{
  "activation": "swiglu",
  "rope_fraction": 1.0,
  "qk_norm": false,
  "init_std_up": 0.0423,
  "init_std_down": 0.0,
  "optimizer": "adam_atan2",
  "lr_mult_qkv": 0.4
}
Each number is 500 + 50 x the weight over its row's rms, rounded and kept within 0 to 999. Layers, rows and columns count from 0. Numbers have three digits each. The size before them is the row's rms in percent of the matrix's.

# gate: layer 5 MLP gate, 512x192, rms 0.096, rows 222-267, columns 0-95
# up: layer 5 MLP up, 512x192, rms 0.0943, rows 222-267, columns 0-95
# down: layer 5 MLP down (transposed), 512x192, rms 0.0863, rows 222-267, columns 0-95
gate222 100:428403396464400470494525477453446489495461502471431481465502462552436466467538473415556475446526529523485460428525463466575563474464484517542558627482471587494434457366520595533499480462497556534542535561452504574459549433490430481539520477541508612479500490395350488423497556484450578517
up222 103:555523550543532529560432499479521491482565501501578479465522462518501452478442486533435454434502462528491529510416452529531444528431469453532507525473543469525595603473543575543443504542429484508482531461503644541413490532560404471506524433479549467589452451451506512350614444476384560492
down222 103:490561441525517486465397537516536511516508515529445465482607541478461591555504496529480457476616455464498558522426459406512549630510434515535485412510517541513550449448395401484439517470530439527570472522479586522504565461490551371514482547444566465515521470494483536486469442470446417490
gate223 101:491485500530538477445535568523479452465487479535545483505455391491457510381607518414512447452453548518491441574522479511551501478560497456552460531528544526601479512478495472472474561415446480501557495566466510451571572434552496543516501556579515539518517518529510530430543544483448479539
up223 099:499518583441517468577500467577517479480524550505524490517497592480465520569485465529566552413601555427473583466465518584482470600498510575506482407427557505516511502600553490466425537429552517536513506554556504481500669518469607486487513466383378426467470559489481515481398486511539476509
down223 101:447542485516531585516512456529537507489535495511472549452483577498453474599516479458510561447472592414537449424522461443551583510469504492502473530454520473487522432552469577477486432505543436577576457547449494544536454558425544519425493441452469530523562500559436437452477568522511584500
gate224 101:404595464416443459513480496476552457480510475486535537536492492487494467565521409441489468460546583546535494610478538519429496510501479518500580452520474438547441437478425493428452539466551505585545526467496588471480531475523449499501549524547522476512461459554462453515540444465613545601
up224 099:438481458549502493395515467561393445568521571424508587422441488374500380578499462542517496456464606532501533438467461474494501486325503439457479505550530491432527466512437590454490497600489555523433483520584512525585473474529492530471465476557544497448478497500452446468461558531470580564
down224 098:372528479530512468421458402477541444515525516542545491507430480467501494519505444477561535553573560545519590408557452487556498543541470539491501462462503506449540521554459395466494470446453547575544522589577487493496608498605486512448565521560606529515565452430412584468434471500426623550
gate225 096:419463585482482454411534445473492417490509482462476521497536569493468491519415505553473556616528559450434499475334571598630462497428483487558528548467491488577462539398359531431455539517496496496431502497503538584601449550491472490571531566550488550485528473565471476487489446605481539485
up225 093:471503489553552573531474507543505645479464552487537475439491367459473434382472431513462485487588458520609422507535562437536490427515519522460519421448522504461553503555530519531455471497481583521511540513477415456521559527456530482450492515496469530508516591402532534489419524551533483554
down225 096:518530505510482510490491480519501501634431431467514469502569451444512479567510560488488547506566514496561508462478489535513823489559480504531484464430475580536510481492530415454547476510476571580447453490486513512510499467555447445525422518520492601489504484471459558513537564582460485517
gate226 101:553457494474445440405494467523497437536442504505466520490528464471472476520543461438479441486506553456523444539386503464464505580537473638516495478540556516431480447356414534436541495508492588618465477541365497423532520458487431630496507444524536469561529544518506473497526517435424436464
up226 096:476425578517430477553465531528420580571543454440532522600478480445536500476534562509555489520504483444460524471505491503562459484494487499521448533492464502462447474551562472560483403450528467402430496585446486480486423475484442461530578453522521521536492570559394502521416465535483549474
down226 096:440490508419565567421433457567448483467576506535498520561447565473487544472473433392481421465566564502565501485525510514520524563466582443459493458503500505524486498503486404458523588510399469530494603359532552504381527523507538482494512432541480419549535484480462542475501474475419466526
gate227 103:459518508477454454528479594470484391408454512624461481528491455472531486462521540495495465512353448441478413534478433458527544435486382566584529441514532469572451433505483539506505469413602538525530501562436539477504583478450438442531512507463568526505577505454450547485506512492483516588
up227 103:486510497499556548515461452502399532507510467547578532542528531382451475398504533438468576470558529500509434526601493455536498541470468545499498470488497559454671491592467426438476607466457524482496518487515445524535493572478487489503444538440490544520541442478486489484465465518572575496
down227 103:568489543495498513468493495460531473584515531554443434458407493520529487480566465443426491517491528510499491451492430541423319570444508370469530608560510431533503484527614421587484546462394507436527482469485585483418532429483486491466549533537489524572451543500449472571452463512519502457
gate228 105:460505592498637385465452443537472489503508519521426475489390573456450444496470474409380478436469459549470520506483553518461477528512490576525537417527517480519455467550490496498484423565514553503502504432434524413543520475411480441426506528598538563425530493453418511565507522605537472444
up228 116:504472581529576367496459432467538487543527510462429516526437593494454491512434555445446447425518508462513511534501553589510505481404482499495474471505549436544414546529544509587543463539544519533418547500505532442506539507437428462432482528584484535452507529460415489565518505531513527447
down228 098:537541572529570464564480504483466550553456560490414511543415532482494462541495577483448517402578491512499562512590536566525177503481541516532489525467537440465444574513476462547571494426582537513445493565530539439508497578386472477523470558425478546458427483469461509496581494471476470493
gate229 100:520451499462499483530465482503492578498457548539472437445491508492545466488497474547548514492458497414502410435443463405457469451502429584554347437465558518564442529455468521557523533480481538520459657460411465526557437519428450475598494547502544544552518475515536465508537472520468540418
up229 100:553451542505464410516497577472496472552597492458464490523510482494503555513455628487448426465515517525406552551510517584557492380420451514525516563467526450410510557570526512529471454472509449374437427548500551457532527451481385519479382544504504527487478578520430597500516520486413508524
down229 098:442506413591374548402580451503554473460475359509450533614511439494510469499409507386529534519514547557519465441452494470386640544501480508478483513544482479432518538468474489464507468536493504457458465491511552546466410454492469596495412441506555612465467455525524501515485431480453495435
gate230 111:451548553506446476437481537546499464539503432578483562508529510430496527577433478529483542463499510517459565488443319531470500553530557437581523476515523554573518478520470548476508584518489462529509453444424625403507508565493474503545500413488518592451502554423458570528459449509571504454
up230 103:530461497525460584515514559530571479545494585458495474446481474582464582464565439459590489537503496569553479607563500456484510500557525554571485559525492554502492459433616630460524485566559546481617485558457454536492432447518460505486514518448573503477590456536463470527463561438502473467
down230 105:415533564431484466485470443630535515575531530541505514520566590475530471439493483429489467477497511447468508467549447426505581467581435452517486496546503547493529531503539499553532465451551501550535497456357568508483507548401458525510454487525575447624478548464499562592491465457468498498
gate231 099:451576527474528489385537472504454470486485512523491474495490567454438509536473481429506473511494480501555519538457534460535542560541457427468501493490499538499527573543413555611443498458545514574530459490478561529491450513492533460573533503532510469489495517477453564471429501514607520509
up231 101:466571547571553552456516536513398444527428469558445475509547530457467556563479405509500490429432505489567546486442563476492509512520528474480578487494529559485447579454412433474499494535508374519527456425495486556511507452456547440545538425471548453584496393584581543519532529546461423502
down231 098:498481447490451465492410503474513575445501448566497527533543480524447488495512533465609370464404504463520437490472529503508311514488495467436541552533563523491513458602475455481463499557448484458538482426594507509481497498548454567534463470477512448526497562395478485567576544550434464568
gate232 102:423456532539441648576379538492497557615454424467565532458480455585559515494558525558461502524460455587444569487516460525468508516524468506487474566476491537455486376555569474453469499451477400504480462486518519472481440485539504525522438473497519541574564541552493418527387429527564474420
up232 104:434546441493475423471486492515447472535439565443494472544467466554437530389529471408545500457465567520489469485459458496501464488534480553560455584538648532548496502547511454477523469565405533433478388493546566324538504511491567453512367417511504550496559467516474526556520587453569503478
down232 105:511518453579509458516365528481457536438525452495498554428491618410450481414557475608440529453482496561471422527480529529591483502598573421496423559459490475571545564546481412489426534526421527540443503489474600528426383449452493505515449513472482410538514577570575497449442499533478505486
gate233 103:542537505439451385605439473558456473570506446518484447536437493507564504462518522470464388531604518559472479550576519497484526471478566486502508533559515542489445473462465490515584442539550546526470460499482555369365474447384531468487542558519532491498541567470382565398591521581546534537
up233 102:522453571423434542456378413527529512437543575446490549436517483464498504575434593482539470619513440517528521511429461515575477505469417586468491401435561464494435540448457475494528491464472529408582529554482411508499469448442480522523470532424506519576473526569486600536400487502459483438
down233 100:568470492537495504616541533397479514551485491496537493455482538489482534529502510537491463418424513458506473535575426557559552492503505485395514512477471493513419520575472483454484522571479640548473481594526512415495524490531535570472494524456527444503431588461427527436493523538555483494
gate234 095:493443470515510574574430475524518526540452458568466539485450498458486499388512544524555457498499491576535470502480479371471494507511561546451428483511494515515505475464543543475511504579476514529547613461537529456484467453491608444472428459463531562486553412471529446569459494454466385443
up234 093:507553595511583457498530604426551445522597444515490502456478609510508498565465458449564542482521507496421503514498509585505488445486447477519519535424455494523510462570520481429456512553604547545560474527433525491507548544536344459491540411531520455512400533489510482525458409493513564552
down234 097:417554469554592571494432519524592520509423522589486478492462521479485485501547447445546479431490441538602501444503424475411544529550576513526565515435487511482533490489548520513501393470541543522506502449563498541321498512500498544490544466510517460509576422485479475514401477492512414468
gate235 107:412466492505459576510608472545510418448483589531469518482530494566478469548388445381574487560553530525491479501500531434410501577546494452606482528458486530479406539502510468460535435527523601513541495485439480556460457456371517413622451504491531491589530472525484486566477502532520473384
up235 106:554548490462530536546417503461439635577581418495507507534537483374484593500573527596396495460493442462463440452475570576505464436494529537471471434538484484511537490374499520541556518533479356545559480502466435450530485503567540564490512425517434563475555479456565470480439463486470533475
down235 096:465554567580480513449523480521555500510567402501484541520467538486568534477596526439503504567568477521475464541477493551506798521466457561547494424591545533482479587445535482484487547521476534538468493513520451563478399533515503454424584457545483616537495487477516470486490546478517495426
gate236 096:525560555467444404497532463434491492589535559543520465563482576488494513573474511445469431479566477555484473542482559498647497450528471475439487565496452441560464473514471608562502507507384515491409526528479544466518542445498473550441471515555442529491459587534498413515422483481475566494
up236 103:460461574447578428560505534474464470491477541598419485581417501528559496521543493471463525478507562533453549565458503489446548454548455476596483527604467474459479433555505505559417573518426464508475520508579622492445505465508401460514501451450526541495504540513465519495501398404496552487
down236 098:555489414460559541499538460472501501551601496523461513481514468503577505529438472580508531511554457452524384430532492481456248579458543513439478552555483501564522455518521511520544482471471492558491512473476454517608489481459438511550486548507465530467545500531552483531499488573522467450
gate237 094:495426509448507478477462455536539534458545509499471457480521512462562554451471504451547373479405481467492397526494553526501504472486411471445441482573563550519483574387463482439526525535548499478547526526555538520503455397446498459523510495454495557659540415453490475515482607462433530431
up237 095:506469460484483541486538412489559535541452499603602563556466585507488429454502503530391533535538444461443413514530499465527511483488542484480508525503322521474552419518478509448521413550472554441593564507407386538476557534472413460454523512553495510443459508564507524539464418546480485498
down237 095:465469476519520445486472429619591501506478540493390540481505414531503502422528483448519492495434512436518473506486532516502450536546455520512497499557602471473395607447534523483495511462522477513554538450541499456481463427492532416575540504471484528657534450478564482504555496494440404465
gate238 102:514494559537505486417375498491554479513461469501456558382491492455553463505483413548492520568378450426522533439462537439540507398536493451495479459488471597577478435445527528496532519497485565508495525456509492401497405502534493387622496489558513488567505404467505477531526479509484506532
up238 101:507451500534554563558573518529440559534449532555459470600517515477416550500483534496462495448590515517509428483551387472423503538459551449496476545444499462449544596523500492491495554600517529442591529442489468526440515502554554621453549609391492516423472461578375469427509524520491505451
down238 103:507440519545474457454534507550516549495514542467447491526497356555452497490467547432506474389399481525563489483479476527468530488488533505529443485509532561504622591510548513533423509512474543522490510480517547450519523467548570523395576541419509505521499527482415450548506512452427466457
gate239 113:498506518509431473436481494543563392596326464544547402491413498408497510515504469565557503510434506537508543496437342506464530448511518532562533498529498465551507549525464580467370579525508583480605440508514488497585522509473523400488411452554476635493456538390465489526466527501536498515
up239 104:520439551513438551404575493464437453464487471424498581417575525453497502504515460355464455469523466506481502446473478596481476485530511451427466504425500533489483478461524439442436413575504511520507539414481483333417410525547541540624489502517559438486538477511578444482433502575516431449
down239 107:525471554524535534474498488417524415606452448465607520554475465508519546520501465502494470524490507490439572382571361458434439494490584449493528578527456622511493524532527490571521478502606509485492500488566431476499466470546559549483447472531500489509468573442419520461475504597500494468
gate240 098:434450510485558561488482510563385521500464378533440477459474504520480453530479484443556520581446446516513535502511537393521501496499574512488583475499434562517537459387461567492445500544575566480521551446516410466522536460539468494476495451482561458534538566450597478489582464542585480502
up240 104:614490519506548520481530542486533475508550568381492525520594513455513479566471529521523493454530566437544495486535533501464495600471457518508459489438565392516450542555528375410552581577454421454460531499551527547435440542493563509563556621505526501542518402481487578505519543426472513501
down240 099:433483593540461459486469487506519436528530509517435575483546454470437465480508501465460426467469567553542444514512513479505668516398508550566434443461440482512431576496481442485497605480467470570531484606563551457521496500504629549548604482510396469556442425532474475524483446449456553463
gate241 097:461499519491538552453474514536494477475531505549487566515500560474552413470433442508441422599587424584483451483425505513560512424475547418536487519484476582559467538518476487483559493497587523465531478510509485472581572503460577464547515533539458636437430552507370518592394513560495557461
up241 100:501410532412478433517567572410546461536497428512492509434572517504534546491505528450527562474446501435455520513457550430461493468542450576453512546553440463588501470538460512482489535522452490509542510458470531518470483463553519542441383409511543434500526501588523448404529503533542527473
down241 098:502471447387522493418546613408569540499534489503475584570494439503511520544485511524526489653482464487531438486482514453465556557509494461439541553441453472575537529566465458439533437535467546476537555456583469452410558486485589557489403556489519556469492588538573507535523545448493527468
gate242 099:508495534557423502538485540490569472480440428513426370507495559530550529482493530471509540448424490530556486546494451459472530552519500505501538437458501552506444542532478520510440551526498523556618652450448454474440518536484538486471424508578524477472493448436433426460512510508519410564
up242 093:418441499510443454477472463447532565463460538584438439511518569599531576457537657531562510438504439463459518551538481447541476608493430554471500410548511503470511562478464489548518508482503435501547614525375451507447504575470533533441505570586459421542503433455455444455557489513516522480
down242 098:521480407448477480513453439488554586486566549487532500535540607574517493429522532567571475480545552416529542598472512538567331545389475445374446472508493499511590460476505458485539442508559467434491427660378508540536461513431528552517560433503459520449539531483550555492549544579421507501
gate243 115:473479565529580456519468479537417412423424492515506462545443499528495486470504502435451512464459507633510497507467568466430562516529412491584496510513472543536463433605383416469404504490419470454588498460455472469486609415499522510515525464529503540476478468398527573573485432498466507521
up243 111:490532474514408517418566536516487499516568508501605582536493521418423486465515481502575390523519471503474551514509546504502479507610595521523537495482551481527465553479542457547555516462489567468568559494501459421435440564470427481496635442499516468564439476427566572623501527475571464491
down243 109:493562486507574660463497547540535525487427572450419526504577522455409462519455465484575497476626495534586398595485628593496596492532522474542547376407512527538536492476520467502512556464552475476527483536504475579448502549514499452442593503546527432578488481474542518487489471490480471510
gate244 102:484517512501510529478473521538491499490514478439556416442538516441516444454485467479439492487415509489533495490414545464505549501515510586547516514520475462539532491484528431468500545557561538580602523465454524509531501499436423471543511436506616572498549450387548459486532472485482510534
up244 104:536439560538518467391477517490543475458538455498541476472606472553507534527548487515484574522521474483487465569457528488550528573470570462456515480521545476540479504544493449494563533620566493540577466492564513413562454492407507526569495545505444484544561540451493489498525666532386534453
down244 100:497565499502530431558583501505508473557514525515463448488521570409581461498419572426437526497602466495464468447542520468434415500453444510514560554418475524496475437593524476563413508471447531485447522491449466513487545536505520500336578539484496471581533534486488563508383559585472487424
gate245 084:554418500534554552633522555524583546532513499555479513548521476517415487495514591532469415464535544388508389572559492523590489541446600516473418521499547469388559571433459486563466512482476451541429533430512418467476498551506491492507470496442455472519486457604436498503501603583528470468
up245 088:504429561553557593531481542547503567540501533540504471493521593457470509551565447546531452464503530468564419600468469548546487582486575526471492526527499464386570559472567454487482492516474515394482488434466363458518397460435507406549480529408515502590494490541506455501501496568596486437
down245 084:493562479508430388468443424556493441501510552531520423514441491487575519533420469460497520530534536559482633472485495497469397419504434436525557502559508499474392587564479419531537493516561530588479502481535469507491601484569454526500543512546522543467474549478501607510570426416476516543
gate246 112:509527506445455454489524579503545447596479471461557468551530500396490458479526473524461460510513435509434532429460425506553517497531420527502338543465402468474415426548504445577484576444529457415471507435528527532480537418562490504516579462532496530505478572446493484484455419445483498406
up246 109:515435582505534400495529566447494545576458495565491484548559511509504636448427553447577477513530506583436525497515547559498501479439442509511416477463490513442471526501510455471501528512394431442481444408420483451520492489495472379448381515555534437448504505480580489519493500532433417579
down246 107:445460463475539507489458477579559548470560568516493628396494454545432494591529506557509493560630515557458595530607531496524445512608522502458509559578570590564512464522422555564456513528588575521429522483518412394479481453401492532462458549483520513458502465543526500591525494529553469550
gate247 110:491490484392543470492515557543446439515529468667472565437578444512495525515551414487415472444489430500474584509538550446537468467555534477497491479552470578519514442516449551445423508464448529552491468407557492433456532508529515558435406550542526527495479579451439525557586581590619586533
up247 102:596573438536462506510453462463517499574611574521437408487524561471524467481452449530536549453524404555458539440432486522461506553495458383496503464557473518460580416459411545575482578535495411535431473453563521516536540527563525472524560454516509417509424566444542553416497382458521521469
down247 104:566500468500458587516458524595538472582499546490526490498505520534559462422487585502450529592494490538486518548591539535490497619561489491547526522530378457493531504531532485556558568485462530487571570447464544506527519475502446572552572494425553487448479558486496479461475540501533456565
gate248 095:524516537438500483440450521534437449455516485508508595572443426554440473401483490576420478542427440554418581496493440450377508481510530427544442421542485553466475423441513592422497384580561412478532520480422481460558517425441524599661581548489535543579487486511401481459488445539498512472
up248 104:474514459518457422507473498493536485508449556457473447433515471505590520572526463437498491488500458569511469488457479488547496472606497419489519501487439484493464461589458435452385553473497534578500485514484521500492547533493475388494491411576536448507618484373451567464461594550520503551
down248 107:542496513475539491468548561535458453408587483551508543581434421521536490487496477559463517506391476505411536480523485489468380540566486526482473387496591519531542410448391463455526539545576418467494478550407492454508542481500556542635583537482469529573562457468485553522513579553524558527
gate249 108:510525566510600418506460493595503408492518553471442444528524534504489545535540562597484552494423549392479603500536503525435495501502432474512482504542421543474423479499400463491453512470494498494530570431471496508585538442504506510542579476567576497594515533453507519546511448482558456553
up249 096:500461478485572484458619569531429468408548504466458527497537439568533399459669507506408551431467519501527529514529478473563512487427471497540409527524515645476614480503481478471458494448501450485485466506505562420560574524506539401518487552480542433486508458487441478528520472470512433519
down249 098:461397477505405523528454487483477454491482473515511487476462533499634590490450453403480425505634495512450492489597494534545503450498549438422548458497456477441395499461556465513572511400431498444516443560476458517495468549521529557456504565545484568485557561478437470477539547577475397511
gate250 094:547397593540520467426497534444523466482441433539496475561479484491489528495481428482516509554547514531456494446370426563513508455527503491491513497504434524553521478492553504564519547487571508544521490490460565520479544405538501506456465459531519598479421561497436504425411493535426588483
up250 094:445525468488362542496492382487381589555524486533506514445451544496520466522521579496441487498528476527535493520561531471556520521515622481508533488467459480479428520598508502372522443509524528593601498403476474460580473515517477476512444565502480420504505528470559445509467642526489452505
down250 096:501441514441440473421509440497491522458505541519471525493610509523465521418482562497444461497503456542519573544542436516487668440512554452609578486456401462490461445488553530476531458428583495538541477485416582442509523458528545536453444406506417470574495487533453444450453572453471518453
gate251 095:512602532490452552475435516470531470505542483551506447554491497527373565473546483536465444441543547486441443556557436511491593578578500515449533635467575575507460470488495460516437524450465461488518521481522483384490467568528512467504438478534471484534441591554502328564467477480467492525
up251 098:513489473564533420493612465459421459483558517539542538515531461473441553494465497510491503533502471458529501509453485558630481596618484557473501528496532521553468562375490496458423509554555520450488498540505424571568450451598510524553547618576507596486483592440551509490456560486468496473
down251 097:533507523505482531413520466552450594402508519433445509446499494491488525544446565398542457474479493636555562470440541601541484477450579438518513473584559478508495487520527485454510503461455526475533501477520478481492574492525542532477482544491526424589448502422420603531432565490493519507
gate252 104:457486518509515499457430423458567468526562522523516499440403604495509531491460472497482490533499454603519558457444442364630492502492476532525526479485479487458464538471458531407370468540553513527513485493495445516543503410416527527460493397561436491544406523470438482395443493420580517532
up252 106:564527536482439498485437574535505415463416387415461513465488422523509567513550524514481501579472504499448471505449436468545495499460518477537464503472551456485589511514514605574532362490492550449519555533483476472453427511479470475531512575498651478445561538576486506465474445542535516536
down252 106:597489425497511527541439542555370455466552494477445519534548510438485530481464481501487474436474439565457427490496530524444590531527505420503483448502585586473577458567513568525547405453425533512527496517459519479527497485589417500490464550515584533389567481566563594627521578580508499487
gate253 099:515538518500539493506513486537424548488484620542429448484424577477446503502447529527509453493483381460466459534483416491570486386527454476457531481503435525574425403606496452479502502532470434548514585523502479503498488483486495491601579466482488430483451569541443503534604438569449527526
up253 103:407500411543493456383497429547459489548509464504444463442602416572471477565573476433555542458469558538552503446482435352481475479546508513536538451460551563475448486462432563520512557441587460571458526540498533577538520498458499446535529587572586467624538392502430419494522443438531423508
down253 099:471486507467593411526459573450437400435592560505521550511441472454482424456516467380466485490509485547506551472529471553480532474519478586458517357457522495569450392563462496532455518533520463530551479593467491503483478459594550481537555537541493570506489594504509471540539431447477535508
gate254 084:521430609578494581361539527410474509521441504527433603495438590473581443504469469516559460485478403497482535523476512497498485465534525430514507536558527577502500481527443448485468527672551512433456535481426535454566473507464587411533543459557535549503424517496553490474474499575564569448
up254 094:497554532534545485479532473421583500465469567470431552506493572489560484455504502552595507482468538527562505483536517499539523491468447452478462554603542474409458485502548561534523553588567424494404468545521655408507467530549611450502516537481516573531472493556604477431468403428509519453
down254 095:510554526487516479538536481477531436568430526532465483523473473500508494489551441559517545472515508558526490465535520544484343399397498540482421539550482476488472464452543491563523526498508377540454430614570544403522500466577540536451513503457514568508563470532528528497549501364412408461
gate255 107:542456514534502465461455473518545512502449426526528477419529585481520478539492469462540472525572478470523556522437454499546487464514465422465452485434512576494423427554516624530370500533586557527528525533469421464477543480540502519456463462483538531414574557509474511491458544533601504541
up255 103:540547470448560548496575513589440501550509607618481470500513500475572528466478479476485478423528520528479518507465465472528517431475424382487505504559491452508484498521552558569509455477478542536473538512549449486492490480486487509549546517479525537413431444449474512576522559441566564548
down255 107:542446581483469480578488473527462580466401495522548504483470413544478584568473482447529523429415503523520540561422528440610467491578499473461413560472485511493596636479563537436514451483537583515496452458497485524452483492417563486539451502426491443408459618553454434516483508489449466461
gate256 108:455542572505523511515438560505490402480564467540493391459434500455543515465573530520524460484460399575542388516439472454414526581507503490510532423501465488488405454474505490519491563467542507474546551461506482541517489543517549456633447518470517517542541468449527577473435495482502523464
up256 107:504541526432554488491526523562365624573478523509438586508518550469503509518339587545435454570572592426485561483533527500460478514460624400475504507497546463531425523552436482576541447537480504532457457442572546471566494478494521464487429525511521531486551475563501552547551480587450465439
down256 104:505544548571495426499465472549519549593575472442456516340518494553529448421576530451576508535458435534540509477557582399572455412513491497519548496467454482534519474433452487584480433528596467472457499456484490499427502443486507571555472541587524516524477466544595474479534507445508478528
gate257 103:464490541494513513463546400457418532490508444516428518439507456479493470504515508539528561505495441399480469539484476450481504581370427508433481473476457522519434614471543502507575455498410604487521550476497522473466433500408598502480445535486529521569407447563516525542407500540507477459
up257 098:482536571462446526496440600524500538461528553536514468439554511426454486462538476562423459559536470435465447490475512519543476493479423443504549494543498495565472492481441536563501558477525455536589594546492494535513532544432506521564508576531516546442440564569438457534499484585413446497
down257 098:514506465422558466431490440525428575570483496510466539454457473425511472567451411506503464529560549515547514482436558556458441452583492522414500542551475534491520444515564461445558403549499404541486473402543484471490592560502530386470508416476537477538552409524554664562491466521474464506
gate258 108:479516547448512488600500455524531495539361400541500439473482558480502487526463518457484385441426496463476479516452416546517515469604421552525403533465437521495449400497588506471468519488554488600513555554501457531574472422531387482492419391486484554461577547464522410578441492435500525548
up258 104:366487541481536503438532515501532492475463521501460501457458538450547530443468534398442342496522613383504508512518506581570499594508471529464414563573523457531455480450557467379466461458581470583540528537432516400507435471439453438407477451432544531518555521463450500551586532458442540535
down258 099:435468553471492541523432524383541449481430566532473399460629507522444506472389462544462468504557490457516516493482549554502396528573453437498568497580536491529622482489565470513476400509580496530483472425501519529528491523410440404432433598582434474543483519540404529458487482419543500600
gate259 124:439453573446437446415436488561481474528488469470463474551573527401556504440460506559499526410466511484482495541440481513512517472538494467517449525523476522541425489494524537516568455469520544495462461554495409504591435459459418492630518540491586517586459481548476449495463458494533465390
up259 106:432473481534385602521444486465484419526429460502444483576588478477419539540567600602526476430478519494469489473469590547536491470546537402484530469427435396522517434533530468431481486497600498613409531558497491511433463542515443479522402479477433532473565548517460516563463524457538586471
down259 106:562491518558454471506517551499491430468556512477444478466540554476520474408551576472460577465543507492582551503573485435442503378421472503477502417569501613537544433504434471524457494581422495478480478606560480507454498530528493416483432461462440459577446467567475551452385526490532485530
gate260 095:459398491483550509464513434546445542518432526463504514465526549542450430535534482379540531558570514494505499542548490513619554552546518527636484448486518516492488482502500524451472448488498595466458482429434418468483513443444413472451587544477491569551488560445408568422594543521498462585
up260 100:495528421536483522519470568450419582517554535499545462605559500485475490427458523484438530465521515598442512440516519506413511522471636504372543546477476478548492559530532487478571457423424420536493528498518516467547576619553438538552409520444471400458469422578516461529448467509595600435
down260 090:509481466543452597441409434533604514602517427475459542479561391470583533495503492533533510560494483484447537471519395513569660553507472548577504450501472484517513574505573543570557596512561521527492492504442559471521456441517438529584553486511524551447458467381490469440477579511436480558
gate261 097:401485443548552483490486501446491463513462463469521550533454421541466399569482451466522584576534448495548519450429565438477450441455551486630497475415525537493472408556465507464533416496522512512440484412495463514572518518488493515473578586573455540498467414516499494483477686476521481435
up261 103:435489481484507475433486477454476537535446506448577519525542447479514511554558499495531497477541479454478376495461485477462482461467585496563543461448559547488441495481526519558611472502467512428467482524486511543527444604470462524545551527545464549527449494509506445508565590565520555492
down261 106:479413567493422443431463528522494453478516540539566502472566586515564580487531481471362427505558570470424549470438428556502461514478523464492501538494526447498378592454547396581526553491430431417512571526513443493469447526460486527555387469486460500520431624528486435471519429592454511571
gate262 102:486424512481460477454462600581510523598502524558505509485491429446532362523507456445622486613488456549551534475497491491535497514414475459557554427456464573526493545546501495465558575569510454549465456505496496422556484491529500455488461534560485527440477515505530509502503563558567447533
up262 104:542452508483512550491500526549550490461530515524543559503472539469499377479601536369504514436439483551501509473576561545433430504603517525548577408471521520506481457527515475477430528483537495523441483545515555394453438544520513496494484508515522431462612556556577467507601505453533448484
down262 101:443503523509512487515518521431428535442444532476485579532602585562458533505499550511425514408531471580501618580536495489535463556614462547432452609513472502545551509455501532457463430512543549444475429630424523554602542539602515522517509553476518504495537524505506474455528513529480555455
gate263 103:436578487550365497423511466477464484573356435406561502507501529488498497479524396465551582565470508483570472508422438431520500457494479547548489492405528520527514519532485542479558525488531489519508456435416461566634461503469519502588450511564471488518510472480476486546361468515563481511
up263 104:553479508529466476503415515424520504519492448491516527454486481424480512478515468506527490500552495530551489490513480546401446496575461412430413493515544515438599483525483396433430600423417446407513478519421495499487485466550511526484482426512565516390446491531521536491547542498482525418
down263 105:555455456520566519521524614522513500546474464493449433510361515537511508453386524545430443513533495566439467481499554450446522550541562503488552556417554474454549501518501479498540527498467485434478522497485484393404467488554543566423510505453496450527459442463534567514580467448483491443
gate264 099:397514564516517439445465480530453528503489454577459543493498576484429563437503476385548592532624538559545623520395537376520479517581510508500568541423421484489521486496494481512464490512456543477526507514452547596412519576499483576494428460467503429508538553509510481495436456466468440547
up264 102:493571575413505484496567378592438538540487423446515457449494487460546551534502602533429486627527446396492584433465531563541501538471478521517471491447502486475557539466490439515569495492403640468484535449486482506481563531472510554498540527541458595540550482461555539498414402527462468461
down264 104:444528533576550501486546507485509475457531530437461504487577526493439524558462547456455449481535501531481605521490512545538503513401485477491512409453464427444449469567560500506546579474410534574464524548583526552520450477493486470506471485496481482525398532381480479513466480611490483438
gate265 098:443517549509468502481445518547504558436564494473521462618543419562521436433498372492469474523497501527459487503433470554536496473488539548428490667538602491545500526461544445488560471412505470517569542552520515539538530465492444545448523426498423610479458538521540522407418418522517472488
up265 093:548465509405511520596467439498467469508476545481539515595544419512478494453457500428463400504579480523417514554535551500614501536527528480594517314477485449535484539454526490445524462502509559595458380576550522474445525520521404483502529522581528541459547506542476472482491532505509518542
down265 096:521519518534418436524502534512606498604510538546506496508515469512565453534423532503477437490477542426505531476504501529462632436480459562510474606600493619488553489488488565469535574467476482488552523491598465448541449500426508395556557500624457475445513494532494440472476638457539475507
gate266 114:446524546416446520511444479517530493534346550462538393483390543469524557463468568497486572476455489465494480443459398478443578407449446414484498574603471502507455484540479561452535458583474480474491461528498513457511481534467516588568434505455482567541555530557444543536430453467465496444
up266 106:449527523467552529525532472564469523440514412521541469512561496437436463524519465531431585581523487486516547533523459596461478484506537557475506432441467555541458476481399398571430504530516461492404458557520619506479497538565515413458520507509463560475414470466521496478529571574492378448
down266 104:526450450526471449459381537483438383505554519522507550514546503429499493557564449443508549540461502623518397513468525506508554494556479481388540494597519634466470438416573467436497511532562440487458571502507437444513552537424483517546539503556512473515525456579486534446543457482517556518
gate267 112:510439613392483521461412476467485512608496537492521471488529452444519537463414512606464523502514492527445466499416490570489508476424533400501466575491480541584489520452522506426584388558449560472455496422530493496465472546451543545465491559582408508512447541554494516475442562509516569486
up267 100:433490434456562537476524504496564531622437455518473396470543537513537561471590509464497570488497558503527444493567433464437484512616478425482453530527445494504517462491510578473464497578524414441540471575446528477523496486468443472440535475529558516544523451516503480408555529486449551411
down267 101:517501546487578527523442509382533410509520511566475507497513462541532537560561513545499489571630449550435537485503506469601308476417518440570493559498557442562511496547511460501535450448602493565570401373538532452489502508438468501598498509415469477455442495632491501553471517518438499528